Weights of a small GPT-style language model, trained from scratch on English Wikipedia.
Size: 4 heads of 64 (1 for keys and values), vocabulary 2048.
Training: 285M tokens, 8936 steps.
Each number is 128 + 32 x the weight over its row's rms, rounded and kept within 0 to 255. Layers, rows and columns count from 0. The size above them is the row's rms in percent of the matrix's.

# layer 4 MLP gate, 320x256, rms 0.108, rows 229-246, columns 128-255
size [101  98 104  97 101 102 103 106 100 104 105 106  99  96 104  99  98  95]
[[112  96 125  72  91  78 118  70 100 120 116 109 133 165  83  95  81 177 134 151 149 119 148 133 133 151  71  78 154 207 150 106  74 132 121 125 124  91 138 182 108 138  93 160  93 156  99  89  89  84 136 146 118 163 129 118 129 107 101 145 126 158 107 103 167 144 145 122 195 115 151  51 119  97 118 163 133 158 101 159 160 101  53 152 111 144 145 118 157 143  97 131 102 107  61 177 116 160 139 147 115 123 172 145 128  90 110  76 126 133 102 148 136 167 157  93  87 124 102 154 163 108 136  73 133 135 121 125]
 [152  83 118 113  61 174 162 156 138 108 101 107 191 177 152 143 167 136 120 162 170 115 107  72 167 136  85  94 163 100 117 160 138  77 145 110  99 157 125 146 141 131  96  69 132 145 114 114 119  91 125  92 131  79  89  89  76  58 119 119 117 135 151 117 143 159 152  77 102  89 111 116 170 127 125  69 120 116 152  83 166 138 135  78 108 139 148 164 115 162  93  92 123 150 127 149  69  61 112 170 141  74  78 119 105 163  92 175 133 195  78 143 136  90  97 144  88 195 109 177 135 157 105  56  87 114 137 134]
 [152 137 114 142 131  91 157  94 151 140 130 150 168 134  86 123  70 163 147 172 119 118  72 100 152 138 154  99 171 174 166 106 148 156 175 163 103 126 145  99 103  56 106  68 176 124 177 116 115 119  93 185 145 167 159 132 181  99 135 160 116 156 180 123 110 111 113 138 101 186 142 118 128 117 129 127 118 138  62 157 143 137 133 127  95 113 155 126  97 120 103  81  66 189  89 152 148 187 135  87 177 111 169 170 157 165 165 146 119 110 117 102 142 127 112  69 145 159 155 114 158 114 139 122 121  65 165 118]
 [106 112  65 127 125 121 112 150 132 154 130 190 170 104  85  84 112 109 145 102 134 113 117  92  97 128 129 118 139  76 105  79  95 125 135 140 128 115 143 161 153 103 124  77 106 146 161 100  73 142  89 109 172 108 113  76  95 138 124 105 121 176 162 168  61 113  60 169 104 144 177 170  94 148 109 152 180 109 130 132  43 125 135 151 110 175 177 149 122 173  94 146 151 121 164 117 100 189 179 119  92 144 113 123 172 159 119 138  78 121  73 145  97 114 109 131 113 146 114 138 134 154 121 106 106 120 100 163]
 [133  83 126 153  90 124 208 158  60 157 130 115  39 133 119 108 154 122 171  87  89 112 135 131 113 121 153 104 164  95 162 166 171 118 160 177 132 212  74 160 125 105 137 121 139  90  85 149 146 125 109 125 100 125 126 119 155  82 157 106 152 140 152 133 144 127  93  79  95 112  78 133  89 206 103 140 140 125 129  96  79 180 132 120  91 124 123 111 118 129 126  94  98 106 168 191 145 116 132 144 104 111 118 108 127 120 121 175 122  84 112 123 107 156 127 155  92  79 173 171 159  96 122 117 125 154 123 176]
 [164 143  80 137 125 156  96 168 139  82 107 106 140 123 153 203 158 147 156 110 123 121 100 187  96 120 114  94 183 143 117 121 163 106 125 117 164  95 104 148  99 151 184 112  73 196 149 140  92 160  61 162 174 154 101 140 142 146 129 118 221 117 168 122 109 156 131  94 165 131 152 127 102 102 141 120  88 154  97 153 148 162  94 123 187 103 213 107 108 107 151  79 147 145  98  83 152 106 153 176 127 106 150  73  74 164 119  90 174 157 136 137 115 123 119 156 123  82 142  97 146  95 113 107  70  92  90 126]
 [117  53 151  31 135 118 128 127 111 141 137 149  90 161 149  76 162 128 166  79 159 110 157  67  90 182 154 157 137 121 166 122 118 111 181 148 101 113 105 155 121 144 109 133 135 157 128 157 157 137 120 135 102 147 134 123 113  53 134  37 141  90  74 152 176 166 144 194 148 140 108  95 104 111 183 129 170 159 144 171 160  58 127 176 167 120 118 111 125 136 161 152 109 175  70 112  81 100  96 137 140 149 113 183 173 119 176 165 112  78 169 162 141 154 138 102 146 129  95 155 101 143  85 124 128 142  39 188]
 [157 135  83 109 130 139 157  91 155 119 115  93 176 116 105 101 152  97  76 178 123 161 197  71 116 145 115 173 124 130  96 158  76 140 183 120 101  95  67  84 158 147 121 124 183  82 132 154  87 109 147  78 164 132 147 143 138 137 108  98 109 105  98 146  68 122  96 103 124 134  57 110 114 124 133 103 138  86 132 156  98 118 193  95 115 112 131  79  98 177 151 156 138  93 144 129 119 156 100 155 102 111 144 126 153 161 119 120  82 191 108 120  92 136  85 113 153 100 170  96  56 192 121 147 150 202 114 137]
 [111 102 117 126 195 185 120 149  99  95 182 141 136 198 113 148 189 120 137 144  78 110 107 151 156 132 133 123 135 108 129 103 149 175 130 113  88 156 145 151 161  98 136 126 164  62 141 127  94 164 145 138 124 234 200 103 111 149 135 127 125 146 128 105 166 132 153 153 107 219 166 134 139 127 136  96 118 168 114 141 103 126  71 134 154 112 106 145 125 105 102 109 134 146  67 132 106 160 119 147 155 111 137 128  63 165  78  97 200 144  98 101 192  87 144 125 132  98 110 159  82 109  59 177 115  62 108 100]
 [127 126  98 196 116 119 128 115 132  81 107 129 148  95 164 119  71 118 149 129 149  67 147 161 168 100 147  95 129  97  98 117 172 109 160 116 141  73 134 152 160 143 106 139  76 123 129  99 145 101  63 195  98 142 136  89  80 126  89 135 155  79 141  92 191 121 103 138  77 146 158  91  78 175 126 126  95 146 119  95  88 134  63 129 112 187 128 130  61 134 188 134 182 113 115  82  96 143 117  72 129 151 169  96 106 135  89 192 141 102 208 162 172 176 176 157 124 121 156 173 154 152 113  97 127 115 152  88]
 [ 94 142 122 148 115 108 135 152 114 169 142 137  61 149  83 175 116 126 112 144  91 144 100 129 139 111 109 191 185 173  97  82 127  65 101 170  71 170 116 137 162 122  89 157 134 160 135 133 148 180  98 183 160 182 114  87 129 100 176 155 142  83 133 109 142 146 167 140 142 112 129  76 154 188 134 160 137 100 132 160 149 113 130 178 157 179 137 155 143 131 118 136 179 153 164  71 155 158 141 160  89 126 146  96 120 149 159 124 129 123 135 125 108 170 114 121  93 100 163 147 126 144 145  54 110 134 191 163]
 [139 105 126  80 149 122 155 183  86 116 182  98  86 136 127 171 163 103 143 131 123 150 144 162 148 150  80 154 117 150 176 121 123 114 128 117 131 146 170 132 112  59 160 112 117 124 125 117 124 138  64  74 140 140 125  82 191 126 147 113 153  86 104 166 176 144 107 131 102 133 110 149 124 111 111 145 164 167 177 146 179 115 210 148 118 140  98 182 155  73 165 160 135 132 114 122 147  79 137 110 155 115 194 168 141 140 155 158  77 142 141 139 174 156  86 115 162 130 131 122 155 108 181 155 150 140 151 160]
 [157 115 149 123 165  48 119 171 189 112 105  91 128 158 148  63 160  95 138 149 103 115 118 195 147 148 136  99 198  83 146  88 191 181  99 116 167 109 107 117  92 200  70 177 127 116 143 136 166 135 123 132 165 123 206 116  87  93 140  87 138 191 173  53 104 138 192 179  74 106 117 140  60 106 104  97 116 141 110 158 120 151 132 106  96  84 105 133 132  94 172  99 101 119  91  81 115 157 136 144 139 128  89 158 141 131 128 160 144 143 145 157 152 127  91 117 117  91 169  90 174 127  77 167 158 125  99 142]
 [139 143 111  98 104 167 146 121 143 124  79 119 186 154 163 134 163 159  83 187 123 122 100 109 161 131 105 117 130  72 107 134 110 173 149 125 122 134 126 114 132 144 133  75 133  63 153 124 101 133 226 117  68 126 190 148 181  80 104 156 155 143 127 145 121 115 140 141 112 119 148  68 126 135  77 120 106  84 152  87 157 112 120 193 167 112 130 109 127 154  58  98 117 148  92  86 159 154 171 114 150 108 145 148 111 123  75 113 146 138  88 139 176 157 126 113 147 138 151 131 167 131 144 170  74 129 107 116]
 [164 122 141 176 165 159 123 113  52  77 134 149 114 172 130  87  41 120  95 171 159 187 151 191 177 177 131 109 139 180  76 107 167  90 189  47 132  93 148 130 101 173 105 140  74  65 125 123 145 153 149 170 149 126 113 105 176 109 149 126 105  89 142 105 114 140 114 113 152 116 148 183 108 159 139 131 176 143 115 182 149 153 129 121 106 142 148 149 111 156 147 127 158 100 156 116  91 183 148 105 105 130 161 177 141 143 156 110 152 169 149  90 171 147 139  99 118 143 185 183 157  73 140 114 149 111 152  96]
 [ 99 132 104 144 182 152 111 150 168  94 172 123 145 166 162 178 135 145 144 145 107 108 130 105 153 231  53 128 217 112 103  86 146 201 103 136 175 166 167 101 147 137 126 133 163  89  92 172 103  93 134 129 124  71 171 107 120 134  97 155 131 141  66 144 110 108 161 183 161 104 120 143 136 119 161 128 144  91 107 130 121 127  94  93 149 138 115 190 137  71 163 122 157 165 129  98 200 142  79 128  70 106 149 124  79 167  81 110 158  91 139 105 106 171 135  92 145 165 134  93 131 118 136 112 155 195 194 111]
 [175 118  97 132 142  95 115 124 137 116 125 131  70 154 103 157 121 109 140 118  99 128 177 134  76 118 126  93 137 130 142 111 135 179  83 165 179 157 147  91 139 193 138 105 137 186  61 142 134 102 107 192 146 123 102 155 159 168 131 142  95 110 101  98 125 130  78 108 160 151 113  64  95 114 108  85 114  93 157 153 139  61 143 110 118 181 141 146  98  57 108  76 138  74 137 146 147  78 192 131 142 164 157  98 168  73 154  93 120 123  90 104 149 159 165 129 138 146  87 120 108 135 171 171 155  80 142 109]
 [112 194 108 117 119 120  79 119 117 124  95 127 123 178 100 137 127 114 135 102 159 147 115 118 124 101 139 131 138  96 155 129 135 179 150 179  92  93 124  85 157 156 100  69 131 135 112 111 122 125 214 125  96 113 185  89 137  84 178 113 130 114 162  85 154 119 153 129 157 171  95 122 150  88 113 101 166 133 108 150 144 184 140 122 143 162 143  92 116 158 113 145 155 149  81  85 188  90 128 134 180 146 143 152 146  52  91 126 164 160 113 167 125 118  91 143 180 171 136 156 133 135 157 123 194 106 154 136]]
# layer 4 MLP up, 320x256, rms 0.109, rows 229-246, columns 128-255
size [102 103 102  96  95 102  97  98  99  96  96 105  95  92  97 111  96  98]
[[112 133  69 123 102  67  79  90 176  87 103 145 119 127 159  95 106 138 142  76 157  79 100  98 105  90 101 144 126 104 167 113 111 129 111  79 121 206 110 159  81 136 110 102  96 136 145 120  61 111 163 159 126 131 116 141  66  55 159 133 165  87 120  88 148 156 122 141 118 133 133  80  91 120  75 112 155 112  63  68 113 132 101 167 126 168 176  65  92  91  86 160 113  92 146 175 145  98 131 109  79 113 163 161  99 125  96  67 121 103 128 111 159  50 146 106 126 120  88 169 146 131 127  92 107 147 133 138]
 [118 116 136 107 175 120  53 133  87 114 190 163 169 139  75 151 123 138 165  94 151  76 187 152 127 162  90 141 146 155 144  67 144 140 147  95 128 151 195 144  89 142 171  68 104  97 100 156 138 199  98 125 160  69 111 125  69  96 148 107 191 145 117 120 151 114 121 125 130 102 110  95 121 128 144 127 103 165  96  37 194 202 124 135 134 110 113  98 148  63 162 170 165 112 121  80  92 132 161 125 115 148 139 146  46 113 173 114  96 139 112  77 159 142 180 133 187 141 123 119 174 187  96 157 126 149  97 117]
 [181  88 135 181  87 144 135 126 111 142 100 118 117 117 138 200 114  58 140 135 171 105  90 141 155 103 159 122 103 114  92  84  98 151 126 158 177 133  69 161 112 173  87 123 142 132 103  76 147 161 148  97 140  97  19 157 101 116 117 113 112 144 158 166 109  99 123 124 116  90  82 183  50 141 154 130 126  92 170 121 168 140  99 122 175 128 106  87 180 139 131 102 135 157 178 108 114  90 144 139 167 149  99  99 147  85 120 109 168 111  91  83 169  76 163 135 116 127 140 165 171 159 106  92  94 142 138  79]
 [156 151 151  79 125 134  94 102 132 120 139  73 119 118 133 166 133 150  77 158 149 153 101  74  86 145 203  97 122 103 140  94  93 133 137  78 107 197  63  76 139 166  75 138 174  90 114 159 106 113 131 135  89  83 131 132  91  76 156 128  89 121  57 127 132 112 109 121 194 111 112  95 135  85 100 139 107 175  81 138 174 180 160  55 118 129 134 160  85 116 139 163 116 122 173 117 146  97  88 141 148  87 131 108 117 144 208 108 107 119 157 154 144 138 147 125 102  97 156 156 126  91 110 102 129 157 118 149]
 [128 107 147 125  97 113 154 100  78 137 105 161 127  82 130  51 170 203 145 124 152 117 146  94  69  88 150  88 113 119 112 115 147 105 105 150  95 154 115 148 119 144 100 110  81 137 140 170 135 114  66 112 150 131  91 133 106 109 117 114 189 164 119 174 132 126  69 110  81 180 189 105  83 170 182 184 104  93 123 103  98 135 119  96 118 144 160 134  87 105 104 143 125 146 136 161 141 103 152 139 151 172 114 143 197  50 122 137 117 106 147  84 110 159 123 126 120  85 124 134 167 126 154 149 158 180 124 139]
 [ 88 179  69 125  82 152 130 113 131  83 101 133 118 106 100 222 165 131 148 112  78 139 138 133 116 128 165  79 121  71 107  94 106 120  82 102  85 104 174 117 116 167 130 148 120 180 121 180 164 173  95 135 143 149 121 129 162 144 113 119 181 115 133 144 159 156 157 129 162  92  87 144 138 151  99 185 152 154  82 178  82  83 150  58 133 118 143 133 161 118  27 127 141 213  96 121 104 138 113 167  90  90 151  97  97 139 148 133 131 146 132 128 158 169  75 101  89 117 199 116 156 132 142  88 163 159  56 157]
 [126  98  49  64  89 132  87 139 159 111 153 157 132 159 134 158 109 153 147 158 151 104 180 166  79 177 129 155 166  97 173 165 156 116 171 139 114  97 204  66  99 140  91  91 162 133 145 157 156 221 123 202 127 161  49  61 102  93 105 100 147 156 109  79  93  61 149 110 166 128 153 164 146 153 147 136 109 125 108 175 175 121 104 127 113 150 132 113 110 164  71 165 107 170 130 184 141 107  91 126 144 106 119 196 173 112 163 121 140 146 149 151 101 152 134 169 112 144 120 113 128 152 113  73 153  82 128 182]
 [185  60 184  66 137 156 178 128 123  87 120 122 130  70 148 155 146  99 128 176  91 165 151 100 129 141 104 126 151 133 113 168  98 121 148 102  97  95 140 112 177 143 128 107 161 112 119 119 138  96 145  64 123 174 121 151 186 163 115 120 155 146  75 128 125 148 146  73 167 102 128 129 144 167 168 150 134  90 132 123 122 156 134 123 127 124 128  68 122 169 115 207  77  98  93 126 135  81 158 150 141 139 132  75 111  96  88 117  91 137 134  78 144  88 111 167 120 150 105 115  94 151 122 115 111 179 127 147]
 [149 107 149 191  80 118 145 142 130 129 114  78 159 114 151 132 126 140 196 163 135 142 156 130  70 147  94  85 168 133 180 152 146  92 149 108 121 128 114 154  79 203 152 166 108 108 165  95 164 145 122 136 158  49 104 173 104 190 142 111 124 157 160 104 177 207 153 143 114  73 149 133 137  80  97 120 101 134 181 128 116 137 176 120 132 148 112 173  75 132 103 129 132 153 124 104 135 149 174  84 109 122  97 143 149 131 194 126  43  48 176 206 112 106 111 127  96 174 147 106 138 131 155 155  68 116 138 182]
 [112 130  99 181 154 115 129 141 117  87 134 103 165  74 139  70 142 141 129 100 149 156 122 169 177 122 209  77  96 119  93  73 113  57  90 132 120 129 128 152 140 110 118 150  88 160 134 115 163  80 105 198 149 114 108 194  73 126 108  34 161  95 146  93 140 202 158  50 127 130 140 137 136 122 136 160 110 146 103 142  65 143 103 124 154 211  44 138  96 179 144 139 204 142 145  85 152  91 112 134 133  78 133 105 109 167 150 127 134  79 169 136 131 149 139 150  85 106 194 115 130 144 151 140 125 140 131 127]
 [147 107 177  85 181 105 114 157 102  46 115 145 140  85  89 180 174 129 102 113  68 122 115 139 118 139  78 118  64 117  78 152 121 124 149 125 181  77 109 132 111 150 139 162 104 151 137 113 146 159 152 165  94 133 119  93 156 137 117 142 143 122 101 136  64 130 113 153 132 166 167 136  28  97  85 112 103 190 161 141 110 110 156 118 137  91 130 116 137 113 116  71 136 132 111 150 101 130 175 115 122 150 147 162 162 116 164 113 107 123 127 136 122  70  84  58 146 141  82 116 159 106  94 149 165 103  96  79]
 [118 140  94 118 117 179 127 108  99 141  95 109 131 105 166 127 122 105  97 113 104 157  78 120 134 114 140 140  99 109 125 152 152 121 104  39 104 154  86 129 117 161 113 102  69 139 133 110 127 129 161 201 127 124 129 110 126 120 163  83 103 124 137 170 107 141 103 125 134  43 112 103 107 112 105  72 154 103  86 162 159  52 139 104 192  66 114  76  33 108 149  82 117 121 152 183 128  73 130 124 155 136 107  63 111 190  88  74 177 132 149 115 157 121 111  93  49 141  94 211 156 183  82 160  92 118 164  69]
 [129 125 126 119 111  77 151 184 122  99  70 129 221  99 166 146 118 122 129 155 114  85  51  48 132 151 118 120 107  85 167 219 164 111 154 140 135  84  56 175 173 149 172 124 155 113 116 109 150 145 110 135  74 124 217  86 127 162 148 116 134 134 125 149 137  97 137 140 172 131 136  91 158 152  87 142 134 110 116 193  97  83 139  92  98 101 138 119 148 138 159  66 136 167  88 119 122 155 143 125 113 147 129 119 132 214 171 139 129 158 117  80 122 133 137 115 183 153 158 148 112 112 136 141 171 158  90 178]
 [176 117 106 153 137 110 124 147 126 121 171 134 120 107 118 154 131 145 190 139 110 159 151 101  87 165 127 171 178 175 168 126 139 144 146 132 105 127 166 108  93 112  98 161 109  67 150 150 116 115 137 140  93 102 182  95 158 120  81 129 106 103 114  87 147 112 117 140 110 150 145 104 112 113  22 113 107 140 190  67 150 148 127 179 122 140 107  84 120 182 143 131 100 194  87 153 104 174 183 116  53 119 145 147 139 158 168 175 130 124 136 132 173 144 107 124 189 110 171 169 206 114 178 122 131 157 141 101]
 [150 118 141  72 158 118 103 151 167  92  95 187 182 152 123 135 182 176 169 121 108 104  87  65  68  77 122 140  82 116 179 170 108 172 116 116 153  95 147 113 119 124 147 112 137 157 122 140 119 167 149 110 130 153 172 129 154  95 140 151 110 145 102 147 119  99 201 117 131 141 146  79 143  88 131 122  44 147 178  86 125 105  90 175  82 154 102 162 197 113 165 146 160 164 134 167 122 155 149 146 120 125 173  91 115 149 123 138  85 145 102 158 119 109  86 124  76 114 157 110 144  94 185 100 158 120 166 153]
 [136 139  67 189 188 192  99 190 127  99 164  96 123 148 126 182 108 138  86 113 153 128 125  79 106 124 129 132 188  99 119 147 108 175  90 163 169 155 172 148 130 193 117 108 126 106 134  85 156 120 101 117 132 118 136 129 103  83  97 152  91  99  78 161  79 171 104 185 147 142 112 120 182  74 149 144 150  96 142 177 129 150 105  85 209 116 144 131 119 169 161 134 145 110 136 126 165 119 114 135 120 114  99 129 121 144  90 143 122 126  97  75 101 114 144 110 201 147 166 184 128 203 151 138 143 195 171 110]
 [132 115 151 103 111 116  86 123  95 183 140 171 157 160 100 176 119 121 179  74 147 118  98 106 115 146  85 137 158 151  96  90 125 131 158 171 133 136 162 129 172 113 150 171 128 136 109 128 168  89 122 122 111  93  70 109 132 160 107 136 149 149 135 211 152  61 146  89  81 153 144 154 166 123 157 114  92 171 149  90 158 115 165 123 143 112 101 143  93 162 162 100 116 138 136  96 118 118 141 110 133 140 159  90 152 138 187 141 127 137  66 155 113 196 104 110 168 133  54  85 150 109 141 124 135 108  87 147]
 [ 93 174 128  97 156 142 124 100 125 116  95 136  88 147  79 125 144  96  78 117 176  91 137 182 105 150  99 210 122  77  73 117 132 123 131 191  89  80  53  99 168 103  74 194 147  65 151 139 109 180 158 120  83 148 181 132 107  80 137 134 142 106 126  83 133 124 104 175 124 131 151 121 101 152 170 108 170 110  55 132 117 123 132 122 136 200 113 145 125 117 156  84 150 136  67 144 109 115  77 171 126 149 156 193  59 145 120  67 121 159  90 101 147 114 159  77 159 146 125 125 133  86 110 129 153 191 197 117]]
# layer 4 MLP down (transposed), 320x256, rms 0.249, rows 229-246, columns 128-255
size [103 101  99 100 100 107 101 102 105 103  99 101  97  91 101 108  96  98]
[[120 191 147 146  80 113  95 118 154 138 169 153 166 117 158 108 181  71 165  54 138 140 166 160 156  99 195 126 149 106 164 137 126 102 109 174 108 121 140 106 121 128 160 139 176 136 105 133 115 179  66  71 144 131 135 121 160 135 132  79 167 151 191 161 112 153 118  75  73 131 101 113  77 144 158 122 101 207 155  98  92 157 169 109 143 166 146 156  92 149 121 132  95 123 147 142 102  71 158 102 185  90  91 135 195 132 112 134  91 130 132 125 115 116 105 180 192  80 110  98 108 116 159 181 126 113 116 127]
 [164 101 125 146  57 126 155 151 187 110  59 113 107 197 172  68 158 119 104 184  99 173 108  78 195 102 138 120 108  71 111 160  79 113 106 133 107 128  85 167 109 142  90 123 146 123 145  76 131 108 165  92 152 165 159 121 130 136 143 114  54 120 142  90 131  95 183  69 116 152 106 145 136 106 151  95 139 141 144 153 137  59 126  75 124 158 173 145 116 149 115  93 115 128 135 176 163 139  85 156 143  69 139 108 186 162 102 152 127 158 112 142 112 139  69 149  81 149 120 198  87  62 149  97 151  87 149 209]
 [ 88 121 117 142 137  93 195 139 104 147 168 175 121 103  96 103  39 131  79 140 117  99  98  82 127 122 136 116 144 174 166 145 148 107 214 136 116 132 126 134 140  38 116 133 116 162 152 160 138 108  94 169 122 168 146 127 110  92 132 149 127 117 111 152 113 140 148 174 166 159 109 112 122 112 126 115 118 143  45 208 178 148 163  96  86 121 120 167  82 153 130 137 154 162 132 157 154 143 145 139 128 106  74 188 128 126 160 103 168 138 118 143 117 138 125  90 139 163 121 120 132 148 160 115  88 118 148 133]
 [114 140 149  84 155  82  98 147  63  80 101 166 167 123  88  82 130  73  89 176 104  93 132 131 105 121 132 135 118 126 191 102 119  97 143 153  96 115 171 136 146 161 126 183 115 125 198 156 137 162 109 124 159 141  85  87  78 193 146  96 132 126 140 181  67 105 111 154  87  87 156 170 109 105  86 135 154 134 102 141 107  92 129 128 150 102 175 158  39 146 151 152 105 104 150 114 134 165 144  70 101 103 163 202  77 128  68 133 150  66 131 126 118  87 171 127 173 145 128 164 124 152 135 131 165 119 152 107]
 [130 194  86 133 157 124  52 124 176  89 148 163 135 135 139 151  60 105  89 187 125 171  80 108 162 146  94 178  93 112 153  95 115 167 141 119 114 104 197 122  74 145 159 147 125 150 133 107 138 115 128 126 195 133 151 179 144 143 146 180  82 152 111 106 105 106 178 174 105  81  96 145 179  78 168 114 132  88 154 132 159  85 141 134 154 154 114 106 163 125 114 142 103 134  70 126 116 181 119 101 134 125 147 175 101 130 116 102 130 188 113 112 139 134 146 127 160 129  89 113  72 131 137 113 107 151  80 139]
 [ 92 111 153 122 101 154 156  93 179 156 193 131 111 122 135  97  93 120 151 187 179  64 130 149 125 112 138 139  93 170 121 167  91 121  93  89 145  77 139 129 118 154 107 118 149 161 107 116 147 140 172 117 131 158 104 140 151 166 135 146  58 122 109 143 121  71 139 117 120 177 156 126  94 172 153 123 111 101 137  48 170 133 179 104 157 198  84 140 103 162 153 141 115 140 121 140 170 202  98 133 197 113 161 129 136  86 144 125  89 144 178 122 143 166 105  87 124 129 119 146 124 175 128 115 140 165  69 168]
 [123 183 155 173 127 132 130 132 147 129 164 103 131 144 155 164  91 121 101 152 150 105 131 155 172 111  50 148 142 128  97  73 156 100 100 139 152 139 100 110 139 130  83  72 150 101 157 134  86 118 125 136 106 150 135 163 150 190 166 165 196 138 129  52 151 178  54 105 109  85 135 132 152 129 161 130  75 173 130 109 121 109 110 103 160 120 164  82  56 131 104 182 144 152 162  70 176 115 117 187  86 138 130  68 126 140  98  80  72 148  92 127  95 117 110 155  96  81 120 122 126 125 210 114 136  91 136  94]
 [112 139 172 166 150 105 140 208 199 136 138 140  49 111 112 158 152 175 164  90 142  95  96 181 162 120 154 125 128 125 120 104 149 123 124 166 112 111 166 187  91  92  92 143  51 159 127 121 111 124 104 182 176  93 154 111 127 106 159 161 206  85 142 134 158  72 156 163 136 167 174 166 175 110 121 106 117 108 140 153 118 123 139 147 138 129 129 147 148  85 174  56 144 164  98  75 140 138 120  88 118 184 154 134 136 138 110 121 168 118 146 136 168 175 183 117 130 179 114 122 175 109 157 117  84  86 114 112]
 [ 89 167 150 131 140 119 141 136 145 109 153 131 108 193 115 177 124 106 105 127  98 190 137 129 171 145  96 144  92  96  86 102  75 177 114 126 119 119 117 143 182 128 113  98 161 106 117 135 130 114  95  59  38 222 154 105 138 175 138 116 132 156 147 177 168 119 160 117 131 136  81 132 165 131 150 155  91 172  96 110 153 171  99 189 134 102 110  85 133 128 138 108 153 118 112 137 102 125 130 154  98 150  76  97 146 141 120 131 145 101 113  95 166 128 131 136 103  99 134 160 100  97 105  83 207 122 106  99]
 [123 145 144  93  65 113 183 123 130 121 102 104  96 112 138 130 170 146  84  78 117 122 126  81 126 157  83 175 105 167 110 182  75 119 121 141 128 136 114 111  96 105 133  62 156 113 141 165 147 148 210  93 183  62 229  92 138 113 165 142 123 136 133 164  79 122 133 117 106 125 123 122 110 143  88 143 117 112 113 163 169 149 148  99 178  93  99 119 166  91  82  93  65 136 162 181 132 130 108 241  94 145 111 190 134  82 165  76 120 187 154 155 106  87  97 154 133 171 119 107  99 125 117 105 167 139  92 114]
 [ 91 134 112 119 168 123  87 148 117 177 140 103  83  84 132 124 125 100  75 127 154 207 109 102 118 139 115 110 160 137 123 126 150 111 165 172 116 142  62 143 189  74 160  94 152 148 116 143 122 157 135 126  65 161  56 142 121 151 177 123 186 118 131 177 117 120 150 150  64  51  92 133  81 216 150 137 186 158 149  96 139 132 148 189 163 164 168 113 171 141 164 121 102 141 122  85 169 165 132 139  73 106 150 147 171 112 139 141 123 121 120 167 141 104 141 179 126 100 227 165 134 130 143 109 113 113 196 120]
 [ 98 149 170 139  99  73 160 198 196 106 102 128 157 136  92  93 164 168 176 134 126 152 129 154 105 103 108 140 162 125 112 171 147 131 127 108 130 148 157 120 147 101 140  69 112 110 141 134 153 154  97 106 107 148 160  89 145 139 102 141 103 106 147 146 102 130 135  71 114 168 147 166 139 122 143  91 108 182 163  95 159 129 138  96 141 105 107  61 196 137 187 158 129 140 118 121  77 188 151  97 156 125 170 186 188  90 156 168 160 130 139 182 127 148 129 136 128  84 196  83 123 111 173 104 104 135  94 148]
 [117  97 132 105 110 143  99  79 176 203 143 200  87 110  67 107 149 128 170 118 105  94 128 173 135 104 136 109 110 166  93  97 107 122 174 117 172 178 145 164 100  99 138 103  98 178 117 100  98 160 160 135 157 201 102 139 130 190 127 131 119 127 107 132 157 196  84 157  98 133 141  73  83 111 156 154 121 164 114 127 138 118 195 112 142 131 136 203  90 117 122 179 114 141 143 123 162 144  75 121 136  94 105  99 124  76 144  95 117 105 120 106 173 171  82 124 111 117 129 111 128  93 195  91 133 120 164 157]
 [102 187 127 111 122 147 105 168 140 129  74 124 106  99 175 110 105 118  93  98 133 142 114 192 155 131  81  93  92 173  64 156 135 135 157  96 141 125  93 104 125 112 146 123 147 133 106  94 137 122 123  60 131 142 137 140 138 132 194 162  79 144 117  89 128 133 136 123  97  69 158 201 143 176 165 130 130  77 141 193 105  70 140 107 117 125 141 141 170 117 149  86 111  94 168  72  93 120  55 185 160 149 134 138 107 110  87 104 159 134 124 101  69 140 162  91 106 168  67 116  54 142 107 100 182  97 107 145]
 [164 106 139 187 185 113 166 135  70  78 170 127 124 147 159  82 104 114  81 144 173 191 135 124 115 151 127  85 128 197 161  79 134 143 194 161 121 119 132 139 131 109 105 181 132 116 102 133 145 129 169 126 130 126  94 114 121 108 129 137 128  80  66 172 125 154 134 181 153  88 172 158 105 150 152 111 143 114  93 176  99 124 157 150 130 142 103 177 120 153 132 147 138  95 105  51 108 134 175  70 150 104  42  97 167 186 108 134 129 191 144 116 131 184 128 142  96 189 190 119 114  96 130 148 154 108 125 117]
 [122 156 117 154 185 183 119 150 121 131 115 115  72 125 135 111 150 103  90 143 186 109 140  99  76  99 104 142 112  85 164 153 127 152 110 169 146  84 160 170 173 159 119 104 125 124 104  19 154 102  65 144 149 160  69 124 110  99 124 133 102  54  90 162 111 167 106 150 174 152 178 106 161  76  78 101 143 172 133 171 116 109 131  83 161 143 176 155 133 154  92 143 122 142  73 112 132 148  84 134  94 141 127 178 109 150 137 172 190 151  81 131 154 126 140  78 211  99 213 188 107 103 145 124  98 148  82 100]
 [100 104  98 147 171 134 145 164 162 113 127 100 128  61 100  86 112 126 125 153  92 120 114 198 122  87 182  95 136 122 124 181 132 133 146 134 144  93  89 111 128 103 132 120 105 109 113 153  86 163 118 118 177 188 188 147 125 110 143 105 158 116 120 121 143 178 132 152 139 118 146  59 109 146  91 158 168 172 129  81 127 150 129 184  90 128 144 132 110  90 134 100 116 101  71  81 187 198 138 126 111 130  86 194 116 151 116  83 125 169 150  81 194 138 152 152 130  87 150 123 104 136 119  87 124 144 135  82]
 [132  58 114 154 158 159 137  93 150 148  73 125 189  88 201 136  99 139 167 157  81 162  87 154 117 106 111 104 141 104 114 180 137 127 102  66 136 102 201 113  98 175 156  95 165 151  83 116  92 187  98 141 197 171 134 113 169 125 103 169 119 157 100 143 140 138 166  69  83 105 124 101 141 130 162 153  67 186 171  56 102 113  98 144  96  46  93 160  89 109 162 166 120 139 189 173 145 178 171 103  97 150 100 100  96 163 149 139 148 163 108 129 141 150 145 140  65 102 148 125 138 160 129 156  97 133  87 110]]